Each number is 500 + 25 x the weight over its row's rms, rounded and kept within 0 to 999. Layers, rows and columns count from 0. Numbers have three digits each. The size before them is the row's rms in percent of the matrix's.

# layer 3 MLP down (transposed), 512x128, rms 0.211, rows 203-339, columns 32-63
090:539513456494530576516487530550524479499493471468501496512488527491524536468516505486535510479450
102:456466548582487489486528467477548488496529489509475507542496494498516503551494530479520509491507
101:479448495469487471494484482460530478503485535528532504474496478480494520456487465512531489472477
104:488448464508524492490502512494540485477470508470492518511549481505518509483477457495534494535486
098:484492463494476496507482515531460516527501497491419490491497486468551460498491494504505525476488
104:533519476481518477518520498477491513527493493500487508507492478468508474489500437470474507525473
115:478489540497511513499516498512524550506465532519514542489542495495475509515521537479504505479491
085:510495487520541472515497496555484491517573473498466511471521541523518513544505472478504441499480
095:513526480475523500490514556447530490493502490498473500506517460493476439490478504434517503436482
098:470508511483479448445464475483460507497490496509465502470516484511489535455464484523544519457499
098:503467537472505508485498502489474491555515509485499456501446470489498480511518528548486499513490
104:490451490475473547498523446514540499486474513483525517473517512509510468550495534498453479480490
104:524503474531487481459495476481567463474532493533509521482462477491527506491526518487486512478479
104:522457523490485517521533483507497506491471483547500460490506521516499503510506486548471508487525
092:509529530528539531495490493493494542473543535481468492499492503482523472526513473477574428470500
100:515484539529496504484494483471495508465532482465492466525455511505505552457536478484517531536458
096:471494531500509488542481511529488495512518484522503478475516543486536485502492486454440475539478
087:417527513530504489486480466489506512478482522522504503516533480502567440515512481524514503554501
096:520453486496539450467488471508458473483477511498558468484497526467485474504519503549496465505484
107:478483511487523502509485501532499460490527532528494508512515500516539464509524512557463510545504
113:511508512531481504526534492529523503506516490511462522471481518513470536483516463504485480478499
101:517506495500500566488540523471474468528501474524511515509514551489520482535511515561505482565507
107:505500474526514499501495461497496466526500501489505470452505540502482477512550495481502526514515
088:509496517507509521518488499489528511490531511490435461505484532513550505503512522496489528481454
101:504486557476492466497527461502504494499507512490506481513522509490492451446482466520495500467503
097:509519494503485494548513471502485489547531510492459521461497524500478477455452492474512473528455
101:473505527540512507508473482517499511488501491514503484470438461505522483490544503487478495451495
099:495482495501500506517513469522493471541510509466503503517516502513483505486515485500516488514470
097:495492514534515460515447506475484458499516505482521514496506524491506472518473468461511461523520
095:471446491495500461503457480495534481509503481490488488502490474517530504541482438528534525481510
102:495477495527470482517490461507497465513504498495480528515515506528496488489496470465486456506512
104:514518489547485518552507483514480486513499510553505500471464531511518483497485501440501518494492
108:525493458488511499480540496485537506463490494453516505482513512525500482523504564479501518525469
096:467492514523486464526522512501496512500477515531501512536529457506514496499470517486494548496539
106:530500489521480497506478491498485470484474505500523515541490501507522503507489506515470508528521
095:482561485507464475477494479497537477500484497520494523509520513493555488477494494451547470525493
094:519504494491529480490481495478524488475547493520494495522529536487508555509488543556513500523507
095:468534524485474498465505523484522520498490541496561496472537514473519486488475477518519500499514
094:545501521474544508486492456462477489526486505483509490537505495547496522523492467480491487468447
085:474550498501505486486510513516467542496526491492512506484490506476510499477488520486485545506541
105:510496484501489476498534513465504471490514512484498486498470526457453507486512464460463495510489
109:519535525456490514478534541466486482500515493541488520469498483472482488527543452495511495486472
100:489494472496509506574534488499479468508523514488493503501471481500513466488498542542496437543512
095:516494537473526462493501507470495530476521506550493487517499489524527477542505495499521438498499
100:528524469482472481524478512473492504504484538482531497586487468484498471516528491515478508459470
095:480466472509497493491521503479480494536510507534489503505460530507538503497594507506521549516543
104:459472515499534511498524456521492509532513513509495481480498497518484540523503495509485478510518
104:533500545535512506541504478490492480527453552538538507496517506524504484510515520489471522500506
110:548479504496539486451489503509463539518526490485546454518481508504511504519494505508512474513479
097:508513516494520517445504506508545514554493489480485497538543468455463468461475490430479496533534
086:476526515488499511455479501518498454476510479476518523483515490513486502552472519489501529481501
115:475486483496464571495509511486513481521514504442540474498488509495522508541514469498512501546526
104:483526481488466467488467552494477495519512535529457512506472508495486474448538493486501489513490
108:512508511475489516498506525500523488515507503509500515499508488500496526498487478519479497535538
109:505471498519521524523479495505517512469504505503488454471496488529492499490510513502508501458468
099:507522514484478488454465496509473493480528494520510493528493493490530497484490486486545471500490
101:484507485519472500506520480501454476547465529508464528508501503444450497533494525486497502531549
100:489493515518467507483528512501508501520543499486509543511480466515540511507470525531467516510475
100:528507490493469470461524480517476505482499507504475459451468508505494519463507491525551506467539
102:506522487513525482501546490491498487513523489512467537499452543518472479447550474465497513483512
102:464470522502529462485521512479475526460509460490514523539524476506507505517476510494524524515522
110:518473507483503558540536519549502470493508515483516510497512514524497551481538505526505510537522
100:466512494462524457524504563504483463480509498481483489499524501541470502512517460524514501531488
103:521501524525466523464509507487509491468528473486503520501513529505469503502435500444482532524489
105:500537505517521503503530454535507515488484492456521523467515492473497455520494505526504479512523
092:471494508516527426485536482516498472467498515493486522500518483435529496490486519467516488476548
096:517485490475487493538509455512530495545515475538480487503513487459466449529457487494485533533469
105:516487502506494532469505508563568551505510521511474531535489490523488511500491527498478499503524
099:478464494494505509515521552507499511485473479509527554509507550495485505505543507480498480502499
099:500541479512473510528527512526519518485540504552494442505463514504533509538559513477514478526549
109:504469546501529510525501500494488500496505521473539515503556486494507553469500536490509493481505
095:488511486508501462494476527500481480506482504486469510514511503514482454503479486522513503503528
102:514508459466518475502477478475522506490509501515497497551497500487439535491509531527479526509470
108:465469503465468464550508503482487515505475481531493515508532526488538491572525513484489503487472
100:529511456541489493503519525510547529500499488483528507470529469461502502470523501535478510525506
107:471495512526502503466513517466517502485498491513478533493527510525495514471514511479480535489467
110:505491435521532503525557509506475526543480474479551501504510500481503468514505507478477514483482
099:489468498501473489526483535549472499483461483530520491483493536489467499507502472517500485484480
102:522523507529485479493547468486486489496487473522455500482522511517539508475487515489510493521497
107:484500483491497456537525492493482509528495514540493520501466513507425544520535490458512461497453
109:538495499443503499488483519518477492530517531493497503507517514495439475482533572486471476448481
102:510498473528459489543492515497500482479527483502496477547492494499497481479522479529528516517461
093:464517512439535490479509523466492557478516522516541504506497538468505507505498488508478488527511
100:483534477485509529561507501522514522499490490531483491491492470473514475507504541464476485546455
094:539529500537528424468471485483485517508543527496531515515500550513488503440519470469505514512514
109:480483510544514474496451516532447510544480483527533495468536533504490503490481490525527507491506
108:479485518521475500513496486490515492485454503494470509506531481518569493458540536541506491484483
100:523494484514520531494503527439494474520474483503485482508542540485519540508506472562496476492475
098:479483493514521517496524510477456490506492541505494487529537513480516468492494510462479482514505
100:515531511472521467472501498472499445489515488472520492520527497499509544525508453460528508532537
090:446487492564494518491488495501508536446506460534466507537506524489487488530485500488460464474503
101:499541515497497518492531506488515524487508464469524477502527500479538497486479471548501527462521
113:482532543520518487508474496485485497492495485513474497483512510503518539509508490523537489518476
098:482500543521551480517492509510450461466491517466526528453490505499457501500534478486473489494527
089:519454528537494493515490476468500525481528493466494467473502501498519451490522486498489494525535
097:492483507508493522535489516506515531546495538471506463479537433481486503547459506462502502469508
098:531529503524507537505507496510473472455538568496524485543494455515484476473500500489495524544515
088:487515507476500452460491508536512484502522473505553483478533495464455492518469481519500514477509
094:467521471470491485506470538495502476531521496519490462453449513532485501473503487507494477541526
097:505513489514545493544500456507473507463514457520514464471516569455477461512497545490515494494501
111:537521504498507475537508535456505514529554530504468535493534508501528529487491476455497559512449
087:504495510503426443540506504478464535537510465500495522548485492480511475497524451494475486533525
087:530466515522505502536543501503523470471490461498509543469530513506516540532505520459505478498519
096:486480485503481471520506515498519520519481519511507501515471453502546553459498526483471494507483
101:489538512483521520502516496442503494497497460498455473483554450492499523514537493500525486501508
107:473488515490512511487539489480502495502532453545522502559485491488450502507512488494477498471486
100:490515501489475534486483524502509504531491471475491530473535495478444491502475488533531522525498
100:520507492461515502487491545519466506543512481513559493493501507504495553507489553517498470502517
097:488521534483489496494508525475493497479497520503519550475531518459481493499503527503475537442520
091:477488461499467505500557473518527522543535501478497523519499470488525523514464486515467531574497
108:529503495497521494475457476502490501513501468467471519480528498490534498487459527492463447489494
112:531486448504528454526487466487506469537508495500488459488504499517523507444466457426474533474533
094:478516543509484444489517495479483502535522453518473472492481546464486486459496487527526463511506
095:485505522476568514444505527461496471517508508497507473492528511497533506534528551514500514500458
113:490509530541477521515476523526489501520557471547458550487461447499477465516518510495525494463514
094:529498496426508512457549517490510514468509486488450474536514453455483463450499529467466492520516
103:512467476512497503484510440486452531499536526539513480520478436491489537511530515502472480516515
094:505480501492503513533502472474556506519461485521500551510502512506535468509520488508551468455518
106:488467496491501480495520473491506481488468470522472471467495488552473528500517473490531483460472
090:523491525487468509463515491506473489445537502513516500465487534490465567556484551469512557547511
096:578496504497539502486514528521496517532487506466514483472512451488487494475495512478477478504513
084:484480481462519502533472533494489539490496497509521495551540483523536475466518490477507548521496
099:501471529500527487526483465499520489502478501517502478518548508490476480472486497497530482481498
100:511552506507497488496541541520455477524509516535523500487516485527513470499473484469500485473483
093:485464471521490510471480456465497486487527481451485478469475518490504482499464501514489544499525
091:493542494506497499532514476487455476476529475519458501420470505545515532516517509483476513446508
105:494474554493489505534473505439437535458490488465535513509496509496498511518534538494542483493481
104:497512466526524504503512451503499468513549499525456469479506473518485449497496509455541512480502
102:464492519525513515526451465556485480505518504506534539470505494465448520506464540522519491492557
092:520520470489484428503498502495542512493470510468499507498467497508517496481512521432450494493476
114:476524459491542481462518510503472491487468452491509520523496520529515485490499459526496472531545
100:526515463512478502512463515506502485511477489521543491472501471462527516481477524550506548499498
106:467462468492474499508544483475492511505479493551481490495492504494532532527522486498527515532525
101:508496522494480522497497494509482515502533538546493477561482464485478492515509506493529488553530
087:493548478509543484483508481499497499517534529526514517482479507549497493499453500460539505522488
100:549492517469490505489514495523471474494516519508471496440488517512452490507481501488483531453471
104:486531515510529482515517513499490507512527490516477436489531471495510456488525484482493505485482
# layer 3 MLP gate, 512x128, rms 0.256, rows 204-340, columns 32-63
105:496493491441506522524519487509449495481521512480558525457508527481512452475453514507515513510522
093:465483485542502568503511518494515491543509518472488474545530482492502454519518513547474456527508
103:518478456523499496550527488492474536444494509481492500496459472484481526490534511466526486513496
098:498478470529523502512538483512485501469469510550477510514480456516498489515513509460497525512492
099:474511454482535470533512473506524503491470517522509482514503510451477506515513500476512526495496
102:477523462493447513537520513521513487515540461464536498483517526526501489525499545495501496484502
081:454508501509494520484534479507531489472495469490516500498459466459508535528504494503457478472526
095:493508498412506518442557548484482464467524499492456460457532523476503530501514501511531509490496
101:489483466479548526542503543518545506510487511508479497503472525457490469578558519512462470512511
089:455433446471495477486476509489533502534507488505498501503486506474442513485517532494491525541515
109:480475507513491526474537478478515479509533538484471497514548496516509506486511516511471502491503
093:467525476495505473521482493523542449497473424508582486485532529529518460497556534474502497469513
098:467517470446472519460484451468498540503478477492512570498473487512517516493494492513497509458507
082:515472489520460483496542489537525501478480534510476479551491532488469449522493506491472439488495
104:493489504520511525535494468517446479547502512473520518541490451477515454459508483517519545477544
093:462514504508532466488515492542540496519497513481516535477466508525506493523520492524460523463464
089:499495531535450513500519445492519500527470443488460537491519521498577512486548534532511508534507
095:513494493495513521509536557508493525488497501498475480516509460536532492558550484516491487475487
100:468510489498526495509494501510523508491477497521487472481500518475489526538499494527513480486516
110:468537493500505464553493504514477514531541505478510531484540507489504462530477494534452481487500
103:511514476464518476481499497515512495507492508513460440499482511459501506510498516467496443492531
106:466530540471549516510544505518515521512484521531503523491475499507551477497496486463480493518502
089:480512478520522501519536514506506556541481512473496479485513504481507497511533509461486445537470
097:464481479461490497470507505467481480525494523522496498500501534509448502518485529536475494532532
096:538506491506492555496490492531522515495477532545498519493469504456517465512495491450505521481544
095:462492499495523492489504512483512509517501535506454477495511531476512532534549483480491484522483
106:506493499532532503502496543544462587489520503514486497500523515508479503520492522505489488476506
086:486524491502545475500516486519516466537468549476493513526497516481458511491494525527511503454520
096:523516517466483504449500465508460505499528489517485472517497523567497459498528477509544522476535
097:517495475501472498497481511511504495474495503497490496493483487514441430521468478494489561513488
102:521489490506507528571477473489506522533497536513515466448479477538458513474488517490493508545500
102:487466511462479492557461548496478500501544463519493446481525504521456507497494464454474494505467
094:474523486504519487511554476478498501533499479468471484501526486526491504516502518459520513487516
118:496431479517496551498504536492466523526515497522501514406517489468457485476507515517473492487503
097:513492480514490476518522512483472562499512515476469560455579515483531497484492475483534514502513
086:498566476524480502487456509462506504486502496496539523493492448449467515521533558557551480490481
090:515519476470539487488475498499450487506481503526498524492525494485532497522466471491422499495511
099:496523505495517497519482523493494521495512497483459546500548480437509527462481483471508483501523
117:487492514501516503500536484498518492506498481525470525504505510535470512499527535468498527480516
115:470508511486546485513464495490462519525508479469489459470505479546513475520538509506523474505502
122:510507482492472519492469504543507521506509524549490505520490507524469491524503501522519466484478
099:482541467515497515534501505515538535469501473459511480509512458445504486547556522511504497498527
092:468498469495502495490453509488487499542495506500502519454488487498534490517495503552550537496469
095:531469506520498509512507514488493509491525444478455541486501554528491506488489486458487462493501
097:520503482504459485461486510516477479485567480495503491521486492495481537515502479503525507511467
095:467461482504472474534530493473461484493492506504469481515484524465519511525544499497473480489510
100:504502482470479507501460526445513440511535467486534473482521487497483506523467458496536496494499
114:483510493480521477462495509494503530523490499485481506518523508494487460458515522477495495505489
102:530516488493476530497480512511496445505496497504512568493494523497484512517501492469514497478494
082:516496515470484551462522499504495536490504454483469490478536488495471551493496486541512527492494
121:511486508498511485538530532503482543485490459505488500518510507486490521489510458513427471477503
093:523470528511462510532477458462478486512499531553549515521517511473496439417522514471523505498534
100:470542489511464528508488435506496496519493490523482498499538493448483457505509533476547501498477
117:506506506481476482510458478514516507483543508529485474538491486500452526467454489508478482496503
096:523530549508499496457482459512486429487535483483484478478498507464510475506546495516507450519505
093:505479537458509502480491450502490530509507556562509513500468524508521505522502493504520507516510
092:494541503493483524533484484430499515516502499511491518476486472506508526555520493534478469476494
090:496539491534548490478488537495497507467505493496530532490507466511510529506514482519491493463491
101:500540501502522507449537479508500501509544482509503544518551480507515494499486494474486551560526
094:447493510536473471517526510507517499520474492500459513484547484497444510554510452506463505474493
105:518498458501528512496495528512504502478497514521511509525491478486503488520496538398488551538561
098:483484513537505565487489499454501499518465496540496490478552493472482518587512521487490494499543
100:482542485542514505502453549497495505539466505506481488503443464483558478514467512542481451502505
106:492496547488463545529508490507486503492532501521547464544484500506496498521473484508476483471499
087:477447519476522454524506546531448508479522501484498509445471463478483469515508509485498541470497
094:477484463481459543545468472496507506495544490515497513495459459457489526498488535489507524504548
108:518484498487511496510474524536494543495522475475457531533509503512526471499488513494483520515530
102:520429460489499519482492494492476521463490483527465510572524531504450497496544520466492551529474
090:505565520502488518499525517503499523467526556521489488555520549509510544499531526520482514533487
102:536492508466518496456469479540478497503526525515483542514518495500485486509490499482511505467511
091:510453454476490485500505535546464480484540441501476481482495504571466480519527529489440508473482
087:500501482499515524511460509501483481460501474518487481518517507507443534500537500501517501480516
120:510553513554476544508540488487498478523491475517519473507476520456519495565503474529521511532526
099:522460513474474499494523470481450498507485495473498494517512523480492510515532543508515485510513
124:439538485526487481504455509494521500504501486517542500491453479512503521494529463482528463468519
103:460504496490461550501515539510469513517513484508529503527507472473496431515525499488468482515508
101:521437508523487532490497537502495526547541511473484503479455474484545475507514464488482463535488
106:479519438497527486479476523497447476482463543514510478500484520481546485464492508463482502506477
106:508537488475485519553468467550514480490510479492520532512520494518476485519482490501484519472528
117:505501527529493506508476492488506490537492466559513456512516491527492498494466492565450489481481
104:494461476494500508461501474553504509506474555487495495526496504520470508520499521486518450524530
090:505490516483519502486522517497490493492463474504494514464509448454473517535518506485523491522532
098:498525501486474506470469459512491510499531479543517529526509518539513459510519517504487526443515
094:468494497477489503492491523486489508480504460519509515525478501531459452515484542483525495490479
109:529524548522495543502474505490497513517550508502456509492493458483532495495533519486510459492526
102:532510474523482527446504497486485464536506500498474499497489513495491514472499511513469481462502
102:512512492503498513493537502499498550525482486467474493504492520494478484495535493456482489481494
099:525525494460474549472521484538495492449524469503502520503500511507525531472459505516525500446518
122:492500486495523484494504515510487500483521496499500497505542502556454492501507507488494448528480
097:510462486489460526451496478520502510505576497469481529467503494482473513525494504461513489499481
096:507477485475463511501459506500538518488537508501502464494460548499457458490489465476524494512536
114:458470502520450543520520483498485486534487499495548467512516500507551509479520496517473513531514
097:524514446432471507470503449484548543522524485518466531485514506492480476500502513483527500525498
097:485513506503529448433523506479496515483501467506484509509482524503523465533509516509473482523485
090:475499499496517513517500480462475520506470533555496509486481511454531441489505470490481517509496
104:514484461454503490507515485483521523499498518553475513533506494501487494516525443462517516474515
085:508497503492483483493514537523470540514511511474508485498465507486470514465493504486494513510466
112:495559557508522548532491499499481552511525511459511509470523485493513488509505470483505478501522
096:519497517540522525502546461484503493519489533506496538503505455512507460494487557510503497491509
124:467490505491487533451471477545493487498496504478486503496534510505482532474490452545455455489496
090:446509508532491456537533526467506466489451465494527503496503492457503483480489497557514466501564
085:486537524483475486538466493492478492485507497518506524478578525502496494491526565476490510480465
090:486484461508480519497496462523492476465535529493511512467462480500517510486477478474526503503476
092:513505438505516507480517454543476497510485478523513513512488510529476486505447527515465501529461
112:519528525450510501484516474472493491467536478512502489494483439511526491503478495477533467479542
094:507533527458529508469505444524503492488487522531465519508474525500531521544535424487437504537518
096:531473494534489457501491531483533538485485511483490522466466474460494504512486503482504469532515
091:483540511565505539484495532483500490520501530450511498525517491506550471528486511539497493484530
092:520475487502492514493520481498524559516488527511519534504527482499532528499499477506461485487425
118:471516499488504542543501489492513555471518488509472497509530518478522508540510514511521481553484
115:500527507485525526490519486515528483478466483515508502494478500511469528535481542548514535526470
084:496425488495523533509525501484506449503474488527533506531513486503497464470534506489468503519513
088:465516519455509510494542521505483512504466522520458491506511488514509514518539544525477510509507
099:483442488484522529530476542506453515448478498502521494508495469521477535497504531458463523532522
094:488539485467535459480451521563491503503530503510470511491497518545526522524491503489512501515518
097:495505492502497501514504550479497511500466502506439509502469510494507483529438512525553475550521
097:522539473497555486494503501484521492488450475507486528515505504499497498512480493532437466491465
112:489505499513516517510505490487479496468488505490456518487492496570504546512473462515481521487492
095:494501492487488514479524485493462492463521557512489494518485523573490482512528500425527498534516
116:428459517501499475491476475496483541494549490519480501502505494466563498488554480490501501514529
096:507510517517506550466529541556490513500511550503484519486469499466538488534481479497466498495541
091:562521490517515479502548490496546497517526473566496495501484494497485529481522491486451495532505
096:550484520533474496508474450492488499493430466478508495505452518549509532474489477483532492505518
095:491507490541479516503512513470484519472456477529525478514534510548503498499492523461439494512503
093:526496459503485508507507498512536517481511523487514545569488509477500440481489561473501547539583
116:555523511454543522462511502513550494553539506544532542485490519505516517483477469523440488495505
099:503474491487502519469485478500533495549488543445529518485450530452486458505499500520510499553480
101:478502501488509490479501481445478460471498436537513492492434488550467491519518491506491494482517
089:535532495479517474473535495499499507525487519465526547529532504519465472497512524461471480515505
103:496474526486535546487450474495493475480443502543486545459513431431461510482468500492459500480535
088:463510516491490525480498518519462495498501487511480510501535477485469517536526543425490503509563
108:489530492504519538477517471577525512487525516495474524512532534520487548469496539542522486450506
094:500533469491521520493510534473516470518541491450541532516459471483517514496474473497487482508477
081:492559498528538481515499490517510520536493514496486495502485494506500525492472561536513498550453
104:490524496477508491518521511511533508509510538524506528506524483503508560491516512541491484524544
112:509467565489498487487484487523472501499536507517492511479545486560508498506473504496474506569482
104:481486512488517468459530474501508489454519482498462505499490483485502496539474494451560524474475
# layer 3 MLP up, 512x128, rms 0.251, rows 204-340, columns 32-63
108:509494499471524481509510541535522515480530509472527512505527534512487488465528510504545503456492
090:546508499468476492478470482443484477463514512502534542517496495496529465452502456498512541499487
104:474471470553536518535523489496494534446501504470512528518463489479489491469534503486552510507484
106:588515517529522498466518458487486491438490510533497517516484479479486456497541493510462518517522
094:483477467501512479523468526512513493496494472506541502511471495490488499498523476478490514517530
098:499496517457536519488541457497479501460458544531492489516532494499515490490482476489495537502491
078:536513503493511487528462523498438521487509509490498514460490525528482507459491441484514469494478
092:517489530478485527485513523489507478495511465534457494495525480462525467524503486441557514502490
097:490464472466527520545488518465493497487494503483470529517520514505485479558536546516479496471493
092:502534539485448518516495480465497460481493501532489507498542459537560501514480502554482470489471
111:540489517469513496501509512529480550503505497563501468512479542512448529506460502478498514478493
094:468490506535521481519473476505536480504470493483491478441532503509464515532517497513486468476533
094:492523534468522517474469472509519496518492468499498505483476485537526486499467475513525462470538
086:498521519464519494455502453519524539502515519484471478534507489508470532518463489499461550482517
104:476473531462508540500483564479460480507537513478477466447463536515460500492447464483492523506453
097:511476503477519481474512466547495459487462525501511519511519505507496458479504489534509516466512
088:507568519506524516502508487495540502466507503503496506471549483534520470540503513498500483489496
093:510463461468497477485475503520458483487488488523485460524533490505458487496527477516525468495474
098:496488514477441501446538506479475484509522498459557505468474533546529516487496480479478453500497
112:531481504482504474492473529490490458521527477572565529516497479483517460525503498471495506522507
101:502482505549450509510527518449451519509495501475519514492508523521518499442518547508497520502500
109:493528491501487518523515466455521497558489530480486472512487500511534497458499464506489493533543
088:490514499530530517550494493503485500537518505520497505462496541468494478526529522466467450511462
109:465471473521511483470527523498470473504479501545532510518482545508452466492516510542485494540522
098:467512467501470456510485508506510511540514505480485528495500502519465519493522504553500477548444
097:514496573490480512512518504512513497517544521514488499561508503485519468441483510527524506503534
098:501482505519518513498451477427485457516497517468519483445536477502475502456548472508498457503488
089:519494501548513453538469515507489540494522506505494469547524537504538469499528496454460504510497
096:515529523470506496431491516483457496510527453517476478500473516525493447514504466540499514472539
097:452518534492472489475485522527458497530534525468519509487505487476491513538528505546541478556457
109:508528502437488479471497507507508487459496492479484505559508522482537482537514473507546494473502
100:496515485502546511447505461518500479554467511484484539480472533504519510514497479536495506487484
088:432463520506520470465528503500499499483492460509465453526482497491470479515500524472527481455508
105:521411497486482474470488460513471499501507514522496506552533504521466488530498499500516501454537
093:513495502480512491478544508472495506502451500516505469548484547515500552497531496517494525477521
090:482456536527513514525516443496487494534519530531501467488482513485550482471549481445524532511520
092:495460541528472473501504525505545469461486539512470484471494540521503520523501506509511501552474
102:499510511464500481501467496486483517504538477506436527498555480451508523466503494450501500503519
124:497496494494485518523475510478510502489515523473508487479500491465543468505478484512529479524507
106:488486491495550533505502513498470530525480467475499494493495491467507457506496499504520487535549
114:514491492470511520471498515490477472496512504480485450460486473578500517528520478555524525460465
087:526476497501488479498497510494463464503475529518478544504500520505503554498506514488500479442478
089:483534451499511496481508489524476480517542528475470555469510508495509473503524530515502517495416
095:498506476490505513500480484483510476503478554543472473466476508468510520487515457540481540490494
091:523517469504478494512464475506522463492530512537487507498478462479502503563488479494489501479524
092:560508535476509496453529483526548511504508500511503560515459473527521485491456514513513501508477
097:506532444537513480493496496428510463487561483461516481495498490511467474516471435526537499507523
110:506474497485491512526479524498524536493529545553507478497496500496502505476525457489489518501495
090:506515495498482512481495519515491450531544509468535553485524529511482522509503518474487537490485
075:516520548488488484481440523525512496478507493483481448499535550478474537491544535461515512505445
127:500522493506494485530512526524466488462516461490522479515511543484498534487540491528471484538517
089:476487474468526460489488489511514521477504488466504496483530485516527496554507490498498501478482
096:532477490525501490493484496508461474440501508496495511480528498517444460471524467512462486502474
106:510508501535493493537549497488485464501447524462524468475476499481526476528523503490519520482492
098:505518527471490496505474497501517535489484516525509541469519524509453492524458467529475489442509
092:508519482500533500487482469514474470484479498512517562494472513485488512531501488488493501542505
096:482544471492500510494494519502514501525472489495538492480502501518479528513492474536503492493481
096:482475462518515538517539477545501467487485486499491523533460546493522497487498449518502474532483
108:489528538509523487473516494520471505520520489506496548532514414520531505459484487533514475538475
092:438464480485495442526517474504487455472521485484490535495531471516477526514498548471486515502522
104:496499476524481489508491471450501484507515522483504497517531533531472535495530519574509478489479
101:527452471494519441520480490516488456445513482480503492525511461540505494491484508509488518514439
101:488495516537505516498500519478445536512486494506473505469483488528506518521464501498500505524516
109:498508517541485480509481480489497452505506539538491474483488468533500560498513537501478486528493
085:503564478537505509474502488494524504521461509491530485519546525505522535466496477535475426495508
084:503486516462525473478511481454485508492524513520512490517514499478499504539506502532504479503480
104:502511485486514473511468528534477535479529481444479533505528525525518492491461529509514497501526
100:475462480453480531493467518480475500477520512518505496523521491523519505532494514466537507542488
097:511430498525489518461490491482534488509502503492492485470507431492513515528526488452514473511525
104:533483518498487519456470472520462514489474505523489518568546461481481487523477494510459478497485
089:557524515522484496523504472487482488502496552497499525487510503390545536473471507500528484528524
094:490517525467492475484546532480529536500498515471468512515484546502535504528469531493494491495475
125:515477523529462520509539518501500482506500472525522556477500475480492473512516466510477523538528
088:481508461504528511535484539476567526531461544475527487569537531456503490470486507514552549501527
116:492503494496485497510438488473535513495527512518511537491458464510496505515528479523524487474504
099:490547499513498469524542550514499493506511491507510519477497521517443478496471468502469454488501
101:469479490496527529540497524477484498518536476501526489492526472525520501507480484529517502519458
106:502499520494485511493498496472533507535499448516502502514493508501460513476516517531491502504481
103:482504481484469464485484500495525505509503526489508518489512483501453531486517550503511512530486
117:498474483433511501461514522497474508489515496474498544485493505506515473504578557469534502506458
105:483468495515498515502536507492472462503530539501479438510526511469503517497477492505498502532511
087:512494474507524490541497488502523486559530499495502473508461532497507487472474461508483489520483
102:503497478449527534499492523492456489509503457462497524538475444490484489548485543495527499493493
092:533514518526530465539480489520520464522501521481498517474520525452522504488511431514476531530505
106:500504489490486486512473534464495521499478504471491489491553481485499543487487528517520481520515
096:478541516479480535504467526489510513515533486505486519481506475458476474510495496514552450460540
098:497496503529478540498526527491490512523469461503483477532510498456508502489544487492459467497489
098:482451546539531482529488485473506474545454533527507502481525483508493508518528535502502541526486
114:503523523539510480496465498466513515519517520538510501514573458478501559496503508530503480479525
109:500511536459471549502512465524511505511518510513516503457520484492518487538511521490532522503484
097:524504482473488523475511539497490515506542489517510547503501487466488531519505516473486537496527
110:484510485508473533470523517492485510498500500501491476512521514512522474539518460520462474495484
096:486504559490517516523447498523532460493492523489487534458476467502503520508501479491481465500530
092:485479514479533467422539464474496520459449507500498534526485503482519488522546536537460468529490
091:470423442490511526489496531513502497534469474504506482495459509516473457507518468455478460486502
103:489541522527491503505534491534473467496515513442502486462488511506520510484494509506496491524495
087:461522552526528506514524494490477483459475509474485529496492457486517560482473520510514459491468
118:483462487456491479498480469477498499508466488515450499517476480494511479489547536476490494458484
088:470500475449496458513480499526508510472560454504517519495508557513518525498540459523498513503520
114:534503483505522483507519499512479484558507534523505494499534490508550516494502507533496524508476
089:538502496484478527516451492501516531499529497507505535520531510527493533510528497452498504515461
087:501540505507469449543493479499505517494456474513519508501571528495509454518507593481493489474493
093:480509542500539466489492517479507514537458495517489482511568509528480486494502526532480485514497
092:493513487558499523530466497474477517469515477510496510543517460502494473462410495511477514467516
112:496478465523446483528490526548535516536464546476511545488527521507520510502519537491508494553499
093:516507473481517486498492530530541488532475474498544549511560517490503501508456504494481467503512
097:527526518502458520500486489476490499467528496505510498512452505501555467482498505483432541489474
090:511480471441496459538520507513469501459495490534475485476490520503466511476515484465513487503458
085:479519524527493485497467494535476482477451505492488462480477512497462477493512499487543483532550
111:543447504504507465450497480515452521521461511483489503436482497496493496493463494508494501493497
119:508527464498470520492522502553501465504492498538517486528507511481509509527475550540507557477499
083:496516529522504493521506496448521455500516441527481528522499450506507466496501474483484530464493
090:547519501543461521499469474489518515514481487499521509470505530468537495491483468460506495512507
100:471543532525467515540486507525487498505539486509503531514488504485505475507485529485504541439530
097:482459480529469548517537503470483491479444520496508499524528496488472486483496487506518483486483
101:532517450522501503502488508502499484543497527495555538520499489513546515488472516518456494488518
088:516528489496523500478503502516525513494524506498525501475516477476505530510506467491538515506478
111:507523494483429518499476516494523537523510497517465518498505499447514460483505524480493526510497
089:483519514467506528485492458508506499486547494508483545490474474547525503537525526525515519522520
107:519460490535483502510504490500506467454455499478489435533518511487462542468466473502504487486486
092:507517503522507544449524538547472517483483516517511517477487516482543487548428484505492489517510
086:450491522463501469493484528488511487494460506477485464496508500515455459496490495502521527433484
097:491489478535533471468516469546517498505419506517541476514518530503521536474512522491502514506536
093:489501523539494515500508510469476467508504489534515484480547520492523489474511512522444475523528
099:514547558512518493493516488474455481535506478532478510420491515526512541520508443528491467484453
104:544507486531516518522459515500491493530529514513508504486494504519533520499474493506471461509491
106:533461535434515499490482484471477520543498451545526498493496489540494478464480486502508485509503
104:560519472528480433497490528491475501514483529449448541550515535503509490488485498470506517529465
092:497529463506521497552490523509526532507469472519471484517486541497511508466536535505519490531570
102:467483488521518482492480516544475520481511482501480498488489560553471505486492495478491524534490
092:521470494515490492520460490467547470543481510511506477492514508515497472502496497514516534515495
118:487494507461484451509493512527492510549459502495497490511503475522462470494490484514487509499517
097:553483535516477451509464460521494468505469474554472477524538496511484506518511554502517527511496
079:510443505493541489518556533505457477492526543481517537494519492546509482486520485493531507479514
102:493485476471485458495503473497486492486496502485527531524481514452520480522480481506511522504523
112:473562460523472549477520546486487473483498477474508494497508527448509496486526505502457493500523
100:497497526521486511496527481493515513504485498489536497460477520574466524508513448500504505481441